From a checkpoint of a small transformer trained on Wikipedia.
Architecture: LayerNorm before each block, rotary positions, biases on query, key and value, tied embeddings.
Each number is 128 + 24 x the weight over its row's rms, rounded and kept within 0 to 255. Layers, rows and columns count from 0. The size above them is the row's rms in percent of the matrix's.

# layer 3 MLP up, 256x96, rms 0.144, rows 35-58, columns 0-95
size [ 93  98 101 100 100 102  92 101  95 143 100 108 100 103  97  98 101  95 108  84 104  88  80  95]
[[136  94 105 123 145 121 125  82 131 108 100  93  71 170  97 106 124 122 149 150 140  87 157 142 104 127 140  80 126 110 108 137 131 135  66 114 118 102  82 114  77 146 151 115 113 128 159 158 124 141 101 134 173 143  89 127 117 152 117 114 124 138 137 117 151 125 180 129 136 157  84 124 142 141 141 113 106 120 131 126 128 173 153 125 141 135 106 144 179 137 129 136 103 134 121  93]
 [146 127 111 145 131 109 125 114 136 117 106 120 172 162 110 110 172 137 159 150 136  88 188  97  79 121 131 130 159 122 156 169 136 152 122 128 131 160  66 132  86 147 189 129 118 106 119 108  66 145 113 125 166 162  89 103 111 151 104 121 157 142 132 128 145 144 126 152 123 111 138 147 128 165 148 139 113 156 133 124 102 142 105 121 128 135 158 141 149 149 157 135 137 117 112 127]
 [138 142  73 116 127 155 175 134 132 153 110 145  98 143 125 157 111 139 127 122 114 125 141 115  94 144 124 145 127 130 133 206 121 139 109 121  83  99 104 149 117 181 165 138  78 141 101 161 136 134  86 114 126 175 126 156 128 145 116 140 148  75 127 124 160 161 143 168 149 122 113 154 121 100  73 135 138 114 136 154  98  88 134 111 117 142 130 133 129 125 139 119 143 139 129 148]
 [136 167 185 114  93 130 150  92 140 129 115 177  88 155 149 144 139 142 141 145 110 121 126  80  94 128 125 133 133 156 113 101  88 114 100 125 111 149  78 154 153  91 147  95 106 118 152 119  95 115 137 126 117 128 124 117 122 107 120 161  99 144 139 145  98 181 121 145 136  70 162 156 117 100  92 149 101 136 110 122  95 132 159 112 125 127 151 121 133 113 131  81 122 136 127 110]
 [168 157 148 153 135 124 123 109 157 135 125 130 123 131 152 186 130  90 133  89 156  70 115 137 150 137 100 140 121 107 103 193 166 119 103 146 137 130 131 118 152  89 133 113 145 139  73 132 114 132 138 134 118 130 156 149 146 167 150 135 156 141 105  98 110  94 121 161 120 114 150 145 120 126 133 152 147 122 144 123  95 182 114 161 177 106 133 111 169 125 100 147 145 115 153 121]
 [147 169  87 160 161 145 178 107 109 131 162 169 125 134 144 110 137 114  79 143 163 160 172 118  84 112 152 130 165 136  93 106 115 126  90  97 140 131 144 124 107 158  99 118 123 139 124 144 156 100 136 109 135  75 141 155 106 131 158 134 147 167 144 107 130 110 106 116 118 147 109 115 151  93 154 118 168 137 128 127 139 119  98 125  93 154 135 123 125 118 180 102 111 134 154 139]
 [140 142 119 112  98 131 120 114 150  92 136 139 114 109  79 138  84 123 121 192 115 134 136  58 135 126 136 107 113 129 124 125 128 142 114 145 117 161 105 145 142 142 107 135 124 103 127 102 113 107 115  80 144 131 135 114  75 137 119 128 105 110 131 110 140 152 130 120  87 214  95 134 134 134  98 112  94 117 129 117 124 139 103 113 164 176 127 157 109 124 107  92 175 116 113 118]
 [120 134 185 105 119 127 101 165  87 114 126 137 143 123 124 137 123 149 121 139 165  84 103 141 134 128 116 101 119 105  87 163 115 123 126 124 147 133  90 144 149 146 124 134 104 111 150 119 178  66 188 131 132 109  81 105 117 102 147 166 103 144 117 118 110 179 157 145  87 119 128 120 111 128 115 143 157 156  83 150 141 130 122 103  98 119 164 118 124 120 129 136  93 110 111 109]
 [ 59 115 135 151 129 119 132 144 107 107 122 134 121 156 161 164 114 113 142 123 129  75 131 125 106 129 145 144 131  86  94 124 166 167 130 153 125 128 140 137 151  96 120 141 134 139 120 125 108 150 122 139 145 120 116 158 120 123 108 170  96 159  92 143 120 107 111 169 185 103 106 122 168 146 147  97 123 149 146 119 143 140  88 156 163 113 147 156 135 170  99 139  79 102 142  90]
 [121 123 108 124 104 192 101  99 126 111 180 146 111 145 161 102 131  83 131 135 133 136 102 141 142 121 136 107 148 108 134 142 143 167 166 120 147 165 130 107  86 120 141  92 126 142 128 115 110 132  91 151 100 120 149  87 121 116 115 154  89 113 104 138 142 154  87 102 100 212 166 140 116 133 147 152 115 118 154 126 154 153 110 109 146 157 127 123 114 131 111 121 144 116 163 147]
 [144 142 123 114 138 142 131 142 120 137 134 135 126 148 118 118 156 125 111 168 147  90  94 125 121  94 103 108 183 106 113 158 145 107 135 126 174 102 163 108 142 146 126 151 165 137 111 149 105 147 170 132 105  93 116 117 165 156 148 141 153 168 140 149 148 113 147 129  89 138 155  97 123  95 179 143 140 116 142 189 122 107 141 140  90 148 158 114 122 131 103 176 167 163 132 110]
 [141 135 137 135 155 103  99 140 133  91 108 107  87 125 142 131 135 143 141 114 150 112 155 134 119 182  82 130 136 154 134 117 161 125 129 133 125 118 139 115  67 143 114 133 124  67 139 128 134 119 123 155 149 132 115 151 166 106 104 119 146 124 119 123 125 177 139 154  76 113 158 116 122 132 134 135 123 163 162  82  92 132 100 157  89 105 142  60 121 133 133 118 105 135 185 136]
 [165 145 132 151 145 112 129 110 172 112 140 139 115 179 123 134 105 109 152  81 155 140 127 133 131 187 152  98 125 165 147 121 116 148 140 119 129 142 133 130 110 137 117 132 112 117 114 110 137 169 118 104 117 122 163 135 124 127 157 116 146 129 132 115 136 111 188  97  65 182 148 123 160 128 119 115  80 155 162 127 167 145 101 162 119 123 156 155 150 121 129 118 118 102 136 186]
 [142 124 121 118 127 165 125 157  91 132 111 140 147 167 152 144  95  97 118 104 151 118  92 115 107 102 104 131 155 109 119 138 135  75  84 129 117 124 143 118 112 167 131 112 103  72 106  96 136 136 151 107 100 119 114 117 143 135 104 116  69 108 116 145 165 115 103 105 115 107 110 102  89 100  93 139  97 104 105 137 135 124 173 122 126  99 115 113  80 100 140 103 180 138 120 125]
 [130 163 122 158 114 144 168 136 127 107 158 108 125 137 113 109 102 127 115 152 127 124 156 111 124 109  77  97 196 147 121 180  89 100 107 106 178 160 100 109 121 111 107  97 176 132  96 137 125 117 124 129 122 124  70 113 121 120 137 125 117 143 125 149 133 114 114 111 134 140 131 150  97 136 154 162 173 129 135 138 130 176 112 120 138 106  82  78 131 138 128 124 112 101 159 131]
 [118 126  64 168 179 132 109 127 116 152 128 127 123 135 139 127 146  84 129 106 141 118 152 149 100 144  92 125  92 149 116 104 114 120 161 132  98 108 171  97 144 146  84 126 161 162 111 167 102 165 169 157 154 126 121 120 146 127  86 188 133 118  79 130 115 101 140 144 125 130 144 122 143 134  98 105 110 158 144 146 120 129 163 108 114 121 119 115 161 104 112 126 143 119 109  94]
 [120 151 103 104 139 109 151 100 162 145 149  97 159 154 131 154 131 110 155 127 111 134 154 111  92 126  99 161 136 120 133 127 112 175 145  75 131 114 114 171  83 122 111 133 115 115 106 140 139 155 117 101 118 158 108 195  96 170 116 172 157 112  97 127 123 140 154 121 148 131 151 105 104 151 119  97 146 169 152 132 138 110  96 154 127  85 175 106 157 136 134 113 124 117 135 126]
 [150 152 151 111 138 113  93 104 132 172  90 150 108 118 129 156 143 111 157 123 115 125  89 159 125  96 117  93 149 171 150 144 129 109 137  99 161 109 141 107 141 164 101 140 153  75 140 149 149 149 159 149 149 111 131 150 114 165 131 195 116 118 122 165 119 137 103 108 137 143 121 127  85 128  86 144  89 118 103 100 152 125 113  96 136 114 151 118 128 142  99 136 155 115 167  95]
 [115 143 149  95 151 139 120 122 147 167 127 161 160 157 142 102 142 121 137 173 180  79 166  89  90 140  79 118 120 107 134 124  97  88 145 105 101 133 163  92 150 156 136 101 112 131 130 104 111 131 114 103 148 119 131 109 162 144 121 126 160 140 153 175 161 135 152 128 125 110 115 169 177 141 115 161 153 109 122 137 131 143 132 107 121 114 101 122 146 101 169 138 122 159 116 106]
 [131 119 109 142 101 168  84  81 129 131 126 176 187 152 160 158 108 140 105 126 136 133 141 113 124 179 157 117 138 158 123 153 128 128 142 104 136 118 151 113 132 106 129 150 120 101 137 114 125 142 142 159 137 112 119 107 179 168 129 119 178 139 139 180 137 131 118 130 105 173 104 110 154 126 119 123 139 181 143 105 147 123 140  92 142  94 129 169  92 110 152 132 155 143 158 144]
 [138  87 123 107 146 120 112 144 170 160 139 163 126 101 160  61 147 144 172 115 176 127 160  86 133 115 169 113 138 132 124 133 130 119 117 130 108 143 123 127 106 151 104 102 148 194 110 143  97 137  87 122 150 136 166  93 107 117 174 144 147 137 114 118 125 136 131 146 126 118 152 123 106 123  99 152 145 107 145  98 169 126 121 160 146 124 143 143 116 126 151 150 117 165 175 124]
 [174 100 108 117 110 144 153 113 125 150 139 145  89 135 136 160  98 136 166 159 150 123 154 107 157 130  93  82 120 139 107 148 123  90 165 197 118 120 116 121 133 152 161 126 140 187  73 154  81 135 114 113 130 141 148 136 163  84 122 146 129 113 154 123 150 145 161 101 129 132 111  93 143 120 135 106 135 100 136 123 116 146 135 124 144 159 110 143 174 138 109 137 113 150 145 121]
 [129 132 133 111 131 134 165 110 145 163 124 130 130 151 125 128 155 128 128 109 178 115 139  79 150 107 135  92 172 113 141 143  99 139  98 125 130 137 151 138 127 130 105 102 123 157  85 162 175 105 106 135 171  88 111 109 152 125 141 145  94 130  87 131 186 138  92 170 132 155 106 105 113 134 109 131 142 116 175 156  74 129 102  92 126 161 132 152 106 114 108 115 156 114 124 111]
 [117 140 160 107 145 127  89 159 134 102 186 156 100 111 158 107 156 145 129 170 111 128 186  94 117 130 160 135 143 133 123 124 165 116 139 144 135 168 143 132 163 104 172 113 151 147 165 120 120 149 122 107 135 170 157 107 147 101 116 114 129 113 142 131  93 104 167 144 119 110 153 130 152 134 144  90 102 159 140 129 118 135  90 104 138 115  92 119 164 133  69 102 119 147 130 124]]
# layer 3 MLP down (transposed), 256x96, rms 0.144, rows 35-58, columns 0-95
size [ 92 100 103  94  93 108  83 103  94 137  92 114  81  99  95  91 100  96 103  92  99 101  94  91]
[[148 110 153 153 132 145 137 147  83 130 161 116  96 144 130  76 107 116 148 153 152  83 134 134 109 120 146 143 114  88 123 116  90 100 131 117 183 135 116 118 120 112 124 122 131 103 126 144 117 140  86 101 144 103 122 174 154 156 147  97 122 131 129  78 156  91 124 120  82 113 140 104 117 168 147  94 135 127 191  93 121 136 151 138 125 120 147 123 117 117  63 143 127 115 140 115]
 [115 130 127 131 133 132 119 122 136 144 139 168 124 131  93 115 147 155 106  77 134 123 115 123 127 150 123 182 144 155 154 162  78 137 124 111  90 163 111 130 134 130 149 122 137 121 150 118 123 152  44 121 178  83 125 152 170 127 111  94  90 141 148 127 174 124 113 129 118 157 105 185 108 149 154 129 159 148 138 136 135 161 120 165 100 101 115 130 125 105 145 137 146 131 138 136]
 [142 108 124 150 143 131 147 120 138 116 128 152 123 126 150 148 134 120 131 171 103 108  73 113 161 106 124 139 142 114 161 140 130 176 131 124 101 150  69 135 112 142 151 103 113 141  77 131 138 142 113 144 160 130 122 106 138 147 138  99 121 132 113  92 137 122 128 119 135 103  47 143 138 132  72 108  99 122 168 105 147 130  96  95 132 165 118 118 136  79 188 123 146 135 128 146]
 [169  98  92 150 129 153 156 151 113 138 145 102 176 128 133 119  96 101 105 147 155 154 137 152 132 160 126 104 116 115 124  77 138 145 183 140 126  90 157 107  60 159 143 149 131 155 114 114 156 145 117 139 136 143 145 152 161 110 113  99 161 148 107  79  92  96 118  87 145 153 116 132 128 139 105 114 145 117 145  89 126 106 112 137 122  98  94 107 135 119 112 146 105 118 136 137]
 [110 150  86 158 121 150 126 137 140 175 150 138 113 125 156 141 138 100 105 128 103 114 139  98 137 112 121  64 132 107 113 123 119 142 115 139 163 105 165 114 152 101  90 108 117 162  83 135 152 166 112 138 109 121 171 150 125 162 200  97 141 160  79  88 104 116 107 149 111 132 158 136 144 139 115 163 139 127 132 146 121 112 103 154 147 161 136 114 161 148 113 151 134 128 127 137]
 [146 161 138 150 108 116 148 143 104 143 189  97 147 152  99 134 137  94 141 140 149 138 156  88 117 162 125 114 161 141 144 154 110  95 120 140 117 119  77 108 108 159 118 165 149 117 118 196 127 104  92 101 131 100 161 141  84 114 122 129 117 129 119 109 102 123 151 109 122 113 165  85 131 115 134  97  96 135  92 102 155 129 114  95 111 135 150 118 129 175 126  95 104 124 142 134]
 [135 107 135 115 111 112  91 113 180 131 112 128 142 166 107  96  95 112 148  78 134 114  98 176 146 133 114 161  79 133 133 145 112  84 132 142 137  88 114 126 110 128 155 115 144 139 139 102  99 157 147  91 109 100  86  88 134 120 127 138 124 119 128 136 121  80 165 109 127  78 108 129  92 128 138 149 167 129  96 173 117 157 107 119 151 112 102 138 121 119 150 149  90 117 139 118]
 [152 140 151 146 139 138 121 131 121 152 132 118 143 144 134 118 109 109 130  97 136  94 125 103 112 180 116  86 119 123 134 117 132 134  97 200 101 155 141 152 143 102 102 146 144 109 133 131 159 106 120 124 129 115 151 140 118 150 130 134 124 140 139 181  96  81 166 161 109 115 163 101 132 147 125 112  85  95 142 173 143  86  91 152 116 148 145 127 171 159 152 101 169 170 125 118]
 [153 130 110  79 132 142 107 110 114 114 143 117 125 108 125 135 144 163 135 125 100 153 155  97 133 129 128 138 108 143 156 112 114 152 106  88 149 110 130  86 122 151 187  75 148 134 139 156 108 106 128 149 139 140 142 108 181  94 157 107 170 105 151 131 113 176 159 132 122 153 135 115 117 146  86 162 153 141 110  88 113 131 159 129 100 167 116 162 106 124  97 135 156 110 117 168]
 [177 123 127 129 134 157 105 157 153 100 145 111 101 140 126 132 118 134 112 100 126 131  95 133 122 109 152 174 131 154 142 159 154 137 124  83 146 149 122  60  51 124 141 111 121 134  99 152 144 127  97 155 109 136 144  92 124 147 143 145 139 149 121 138 125 125  91  71 115 190 157 142 126 121 138 145 108 139 129 139 170 132 111 105 152 127 150 125 110 133 118 129 143 146 167 171]
 [149  88 169 123 106 138 156 122 150 139 142 134 155 113 136 121 158  76 114 109 117 130  99 127 141  95 143 105 111 100 139 111 106 125 126 122 136 124 130 179 146 148  69 138 119 131 146 127 144 129 135 108 127 151  77  77 120 112 103 160 151  78 146 124 142 118 124 144 170 131 160 139 144 135 127 123 109 148 156 141 123 138 142 157 106 202 121 147 126  74 109  73 125 120 108 126]
 [152 142  99 134 131 116 135  75 143 179  94 117 103 143 108  96 145 133 115 147  91 106  91 105 110 180  77 118 129 146 139 119 115 127 119 123 115 117 115 114 124 122 154 157 185 124 122 161  72  86 163 115 146 126  97 114  95 169 155 112 118 146 130  96 124 123 117 125 116 164 128 121 122 133  82 135 127  84 117 144 104 148  96  93 134 146 114 161 140 134 124 128 157 106 151 110]
 [ 77 140 153 178 116 164 121 109  72 122  71 147 144  97 155 168 104 129 158 158 105 118 115 130 160 112 137 124 118 144  97 131 131 117 146 145 163 126 125  94 191 113 154 124 100 159 167 137  97 122 124 117 171 133 133 141 139 116  93 125 119 104 115 173 147 165  89 143 145 131 129 126 126 101 126 156 144 112 137 151 120 114 174 129 135 129 107 104 139 154 136 157 106 146 125 124]
 [ 95 119 120 160 123 121 119 120 116  93 107 113  97  75 119 113 168 130 111 166 146  95 114  77 105  99 145 138  87 112 135 127 112 121  81 124 105 135 108  91  71 124  70  84 116 149 119 109 120 104  99 166 129 129 123 125 109 126 111 114 100 119 123  70 111 106 121 146 107 133 129 117 129 134 144  94 127 109 124 132 151 108 102 104 128 155 133  95 148 117 126  89 113 100  92  97]
 [136 158 115 155 116 127 104 164 120 147 151 124  97 120 105 107 145 161 103 152 122 125 145 122 126 117 112  99 147 168 160 122  92 135 103 142 144 145 101 159 119 103 119  66 132 136 138 132 134 141 123 145 148 114 144 132 129 166 152 127 159  71 117 151 153  73 100  71 115 128 150 146 114 143 134 147 133 104 167 131 157 171 123 134 104  97  73 129 135 134 134  69 137 112 109 145]
 [136 152 159 129 163  78 147 116 133 122 169  84 119 136 119 123 120 124  92 120  90 123 126 169 127 109  90  99 165 139  97 125 127 155 152 139 119 111 129 120 182 130 119 143 138 157 165 154 105 157 125  96 116 126 133 109 119 123 119 133  89 114  61 105 116 113 147 130 101 147 145 129 131 114 151 145 161 146 137 116 131 107 139 170 184 160 130 134 188  96  91 126 134 122 149 129]
 [146 151 151 122 141 113  89 140 171 147 144 109 162 153 135 106 103 177 140 109 160 129 126 154 132  71 114 137 133 114 127 175 136 100 147 159 111 100 113 126 140 136 118 120 171 193 123 106  96 127 115 101 148 147 156 144 126 128 166 111 130 102 147 108 113 176 107 128 139 146 160 130 114 131 106 140 131 108 141 135 131 138 103 106 179 136  79 110 144 124 154 159 148 131 185 121]
 [119  95 129 130 113  97 115 178 122 132 153 131 132 131 145 152  98 124 133 131 119  95 176 117 102 138 120 167 127  49 141 119  95 125 202 130  83 123 127 108 103 133 152 137 140 160 135 141 134  73 111 137 148  83 121 134 154 150 105 103 122 127 141  99 156 123 118 116 130 108  55 156 133 112 114 134 152 137 129 139 119 139 154 150 112 111 132 119 136 144 140 134  95 105 104 157]
 [120  90 138 182 174 139 112 112 129 139 122 147 136 124 139 131 177 128 109  99 130 106 102  70 162 154 143 116 151 158 142 113 131  98 141 126 131 153 137  52  91 168 137 102  75 106 140 134 130 162 146 149 143 142 151 100 126  88 146 128 135 159 156 145 168 121 153 141 134 132 130 142 133 152 123 143 176 116  87 127 107 152 122 112 132 142 144 132  92 114 131 154 141 148 113 143]
 [151  77 139 111 136 123 127 132 156 151 133 115 105 107 121 130 126 103 144 100 160 121 112  83 148 119 146 162  72 121 130 110 113 182 150 145 144 174 118  79 132  59 119 104 133 130  99 143 113 124 108 156 126 128 172 122 128 138 136 134 120 176 130 148 156 129 128 129 114 188 127 125 130 136 120 150 110  85 143 112 146 154 124 123  87 139 115 164 146 107 115 123 163  86 101 119]
 [141 149 142 157 133 144 124 118 119 136 117 159 108 129 146 112 150  77 112  79 117 164 134 125 115 134 134 165 128 104 146 113 119 136 137 109 140 122 148 128 130 170  97  90 114 132 126 109 121 109 135 136 122 174  94 122 150 111 146 113 153 135 155  96 126 156 144 104 176 102 129 128 108  96  86 105 131 120 134  91 133  76 101 102 162 180  80 163 190 130 118 120  85 141 121 134]
 [107 132 122 148 105  89 114 140 147 102 152 119 109 139 125 139 125  99 108 142 127 118 163 115 108 130 138  94 129 129 133  80 122 109 186 154  90 146 127 114  85 106  95 157 163 100 104 116 122 159  98 111 120 146 130 141 137 154 151 153 140 130 154 109 160 103 133 125  98 119 104 115 138 132  79 112 140 136 104  91 116 120 140  87 179 133 131 151 159 116 175 158  86 134 187 146]
 [123 136  99 125 116 143  92 121  68 142 181  53  86 121 139  79 120 137 104 139 106 142 111 171 146 112 122 134 121  73 123 146 141 151 119 134 103 140 115 107 126 151 151 185 143 180 136 101 145 179 119  87 106 137 118 115 133 106 129  98 134 128 162 105 105 136 152 128 141 147 144 139 133 108 142 149 125 121 132 139 159 128 136 153 162 111 118  90 141 144 140 130 147 132 139 103]
 [163 152 125 126 123 140 150 130 126 141 136 148 159 163  99 173 134 104 117 121 119 132  89 141 126 160 124 103 171 154  98 124 131 105 137 114 151  88 119 121 123 151 111  96  60 122 122 149 214  98 142 118 147 101 125 145 137 136 162 133 122 147  94 126 164 108 112 117 119 172 126 132 127 152 126 141 152 111 103 168 136 118 174 158  99 157 154 147 125 130 144 139  90 108 114 143]]
# layer 3 MLP gate, 256x96, rms 0.148, rows 36-59, columns 0-95
size [110  99  95 102  98  96  92  95  88 100  97  83  91  83  96 100  98 111 101 119  90  91  97 101]
[[105 101 102 163 118 127 166 123  57  76 141 133  92 135 106 111 146 141 117 139 138 121 115 131 104 169 143 109 146 141 135 118 166  90 100 159 146 131  96 134 125 162 154 122 119 154 139 137 120 105 117 137 145  96 151 130 143  82 120 118 131 123 103 127  99 109  79 142 129 158 103 175 151 127 141 141 152 170 113  93 145 117  60 112 106 129 131 107 142 108 106 157 136 111 152 125]
 [166  90  88 136 136 169 166  98 148 114 160 169 126 126 127 116 132 104 164 141 148 105 118 158 104 138 130 139 151 126 121 156 166 124 129 127 123 132 117 136 141  79 133 128 162 127 144 122 101 165 117 148 119 131 146 114 110 133  56 144 120 134 105 155 108 118 132 158 150 168 108 135 133 152 126 150 170 120 150 155 101 159 132 137  78 179  82 132  83 135 132 153 129 147 154 113]
 [112 113 131  82 112 114 134 112 126 161 124 102 125 128 142 103 122 116 143  94 154  86 104  87 108 109 132 165 151 112 115 145 144 130 122 135 165 158 153 128 128 109 145 132 142 153 110 140  90  87 175 140 104 138 129 136 106 103 134  85  85 116 142 129 167 105 105 181 145 123 111 159 136 129 131 156 147 118 180 114 127 116 141 100 139 156 162 139  92 118 169 107 183 159 161 115]
 [104 107 136 124 105 132 171 129 167 136 118 144 131 134 123  96 141 139  84 145  87 135 108 133 158 112 107 133 103  86 112 100 139 163 124  99 167 131 117 128  84 117 127  94 121 159 117 149 133 128 124 104 105 110 108 145 138 151 152 120 132 154 119 134 140 107 118 123 137 125 136 154 128 155 149 114 145 138 119 179 120 151 127 120 141 217 150  93 122  88 102 162 177 174 129 169]
 [123 142 117 131 109 121 154 136  82 102 106 134 120 138 129 123 153 131  81 106 138 176 160 139 143 144 130 153 147  81 170 112 139 142 139 128 166 126 144 106 121 162 152  71  89 155 112 195 105 112 103 120 178 159 136 116 136 151 121 106 113 140 145 166 151 105 107 149 149 101 122 117 116 103 145 130  96 126 141 111 192 160 126  85 150 119 126 115 142 109 131 136 139 140 133 149]
 [148  85 134 149 150 158 172 135 114 135 128 124  80 116 103 140 138 130 112 151 151 127 161 136 128 126 119 129 135 122 110 139 153 154 132 128 175 168 135 151  88 198 151 124 124 124 151 166 140 125 149  94  83 156 138 106 114 121 112 121 141 126 118 104 152 142 130 183 171  92 164 125 138 124 176 138 126 107 138 145 134 114 135 106  88 165 152 104 131 121 165 120 105 162  96 103]
 [120 102  93 150 125 157  87 140 110 119  76 107 133 120 127 142 143 126 109 155 161 170 106 133 164 102 151 148 146 143 120 159 132 132 149 111 135 140 104 144 106 126 143 125 108 179 139 128 129 136 132 128 137 151 134 110 112  84 116 130 100 108 133  78 147 156 106  91 133 171 118 145 110 109 128 184 162 152  89 134  67 127 159 117 133 117 104 139 111 120  99 187 121 105 144 159]
 [136 110 139  95 175 104 123  87 133 132 108  97 109 125 121 101 127  89 126 120 140 134 165 143 131 122 116 124 154 130 165 113 133  91 117 111 120  99 125 110 115 147 137  93 190 107 127 109 142 132 199 105 169 160 143 139 131  87 104 105 127 113 145 126 149 184 127 131 127  69 142 165  93 121 135 139 154 134 156 141 102 147 185 110 110 147 130  98 111 115 137 115 118 143 131 139]
 [141 121 159 139 153  76 162 132 112 131 135 134 141 125 108 132 152 135 190 142 101 176 130 164  95 137 130 162 101 159 114 102  78 148  93 160 112 160 167  97 160 153 130 133 140 140 112 136 148 123 123 136 114 147  97 140 147 136 128 120 175 151 102 142 113 134 150 122 178 118 103 132 120 168  63 127 143 136 136 131 127 109 113 142 118 134 151 161 158 153 128 154 145 109 164 138]
 [141  96 124 106 108 138 114 120 140 104 135 135 121 105 128 149  80 109 126 153 126 106  78 106 147  92 126  52 118 107 107 136 157 119 136 110 153 113  88 174  95 133 152 124 144  88 139 108 107 110 127 138 117 146  93 119 115 124  99 133 137 115 160 115 133 172 133 108 116 137 157 153  99 118  84 179  91 102 155 116 129 135  86 161 145 126 103 154 108 116 150 134  94 148 158 140]
 [115 139  92 132 146 103  95 141 135  95 100 143 155  96 165 127 160 124 155 150 152 148 123 165 132 114 103  93 161 110 114 156 160 136  93 124 129 111 123 114  74 179 162 129  84 140 126  93 154 149 149 136 123 127 104 163 162 107 124 122 144 126  96 125 148 194 173 136  86 139 125  92  98  85 138 137 116 118 135 122 102 151 118 126 107 117 120 105 124 118 124 113  97 130 111 145]
 [163  99 137  63  96 138 111 139 127 133 143 138 113 154 108 142 115  87 119 147 152 122 143 144 125  77  92 143 137 119 163  76 125 150 182 134 112 127 103 141 106 126 127 101 156 128  92 107 168 123  93  97 133 186  99 135  96 132 112 138 101 112 123 131 117 119  96 120 126 124 132 138 142 129 103 129 126 111 158 116  89 152 158 141  88 170 120 118 132 141 142  98 123 147  76 108]
 [138 113 113 113 167 123 139 114 173 136 152  83 129  66 124  60  79 127 161 118  64 107 120 123 152 133 105  84 144 107 119 132 141 129 133 121 157 139 108 163 149  94 146 100 138 142 124 136 130 122 109 137 120 121 111 138  86  97 122 139 108 122 120 117 115 143 165 127 118 154  61 114 110 104 159 157 141 139 114 143 151 100  85 128 136 144 102 122 137 128 103 118  98 112 131 118]
 [143 115 113 155 106 111 149 109 170 129 137 160 143 115 111 149  91  93 105 108 103 107 107 144 161 111 122  86  79 114 129 121 110 154  76 142 166 132 122 154  84 143 124 119 151 146 142 119 106 122 106 118 132 131 102  73 123 143 147 129 120  94 116 134 144  87 137 112 121 113 159 164  73 150 121 105 135  90 131 132 189 123  96 138 154 144 124  81 159 112 119 105 105 129 142 114]
 [127 100 148 122 155 137 134 109 126 124 128 117 151 167 144 112 133 121 157 153 159 107 148 131 138 119 138 133 120 155 141 128 131 127 120 116 120 121 128 102 151  66 117  62 180 143 100 142 110 169 159 132 142 117  91 130 103  59 136 105  93 133  65 151  93 106 160 145 104 140 136 153 144 113  99  97 125 154 141 106 156 158 121 124 154 163 103 134 166 118 142 109 118 151 137 138]
 [100 146 117 105 133 132 169 106  88 103 127 169 117 143 104 126 130 123 110  90 124 119 123 130 143 140 107 123 142 123 108 109 108 164 136 131 102 169 152 131 122 149 103 125 144 110 161 134 157 103 125 162 137 120 132  98 155 108 112 157 108 133 103 157 118 194 135 130  86 160 126 160 132 106 143 122 134 140 102 150 135 143 158 131  98 148 167 151 154  73  77  60 136  97 103 123]
 [121 135 129 160 145 121 117 107 133  48 125 153 133 153 163 144 154 141 122 140 132 163 102 150 112  86 107 109 156 141  93 128 129 135 140 143 150  87 119 103 166 151 127 107 106 108 108 143 121 132 169 122 104 145 107 120 115 121 166 118 151 150 180 126 107 105 108 144 116 130 111 171 132 147 157  92 108 133 142  87 178 155 130 110  99 122  94 129 123 167 100 120 164 138 104  94]
 [114 119 127 124 115  60 168 105 125 117  87 118 134 121 111 113 129  93 161 136  65 171 138 114 141 130 100 127  52 142 128 131 142 124 100  99 126 108 105 107 165 122  66 154 148 135  93 124 107  90 100 140 113 134 116 149 150 138  95 129 154 130 136 120 105 162 117 159 115 129 111 135 120 114 150 107 102 114 133 156  99 161 116 111  81 117 104 128 160 133 127 129 119 117 101 129]
 [191 142 159  95 105 104 144 125 170 177 151 130 108 111 136 134 172 106 129 117 151 162 158 132 171 133 110 107 125 132 102 102 121 151 154 161 182 150 127  96 118  94 143 122 115 175 112 130 138 117 159 116 136 113 207 110 116 137 137 173 131 163 150 144 163 132 118 109 118 138 157 127 116 109 118 136 119  94 111 124 141 127 138 100 101 136 154 147 155 124 116 132 154 126 108 125]
 [123 147 146 113 139 106 117 113 130 145 140 145 143 114 124 165 157  94 203 115 177 101 154 137 120 127  88 122 177 130 137 107 149 136  77 149 163 107 103  92  97 157 113 148 116 115 144 102 128 140 113 162 130 105 143 152 138 155 126 152  99 115 146 123 142 110 152 129 171 126 141 127 149 123 125 124 115 164 139  74 124 133 129  97 155 121 140 143 129 138 145 143 156 114 112  50]
 [139 101 124 101 114 101 168 103 110 102 121 153 104 124 128 137 152 135 106 190 114  82 153 117 150 135 148 124 124 127 117 138 103 119  94 120 156 142 109 141 128 140 127  66 144 144 152 134 128 130 121 121 129 172 113 107 161 112 104 141  92 137  90 160 126 163 139 157  74  88 121 112 113 174 134 121 155 181 184 143 123 120 130 118 122 146 159 132 115 166 106 103 104 110 131 110]
 [169 104 148 144 119 141 145 160 159 106 109 127 125 110 122 156 111 105 140 105 166 104 132 118 101 127 105 158 153 154 158 143 137 137 124 205 157  91 134 163 166 141 112  83 164 125 151 155 102 111 136 143 171 129 137 150 122  96 153 172 166 120 141 129 139 115 132 131 129 129 146 112 138 198 157 152 126 103 105 131 123  95 130 131 145 137 123 123 120 174  86 127 137 142 130 106]
 [ 40  98 139 113 125 140 133 147 143 112 132 100 134 130 145  99 153 132 129 139 105 152 122 133  89  75 139 166 125  95 163 103  92 170 140 125 116 143 125 153 140 142 140 117 152 103 134 145  95 124  69 152 116 109 155 117 122 146 111 123 124 154 137  79 126 151 121 147 174 134 140 110 121 164 123 160  75 121 114 131  99 104 126 109 155  95 132 158 132 146 140 131 140 156 132  95]
 [ 73 111 125 145 103 143 120  90 118 142 117 147 124 125  82 180 166 122 138 130 186 128 122 151 110 128 100 140 131 113 165 126 119 121 141 107 103 158 132  89 142 126 120 136 132 146 143  91 127 160 128 111 139 110 102  88 150 154 155 138 127 149 119 118  71 144 111  75  99  99 137 124 148  97 105 141 187 147 124 111 121 117 128 119  86 172 103 142 163 143 121 145 147 102 108 116]]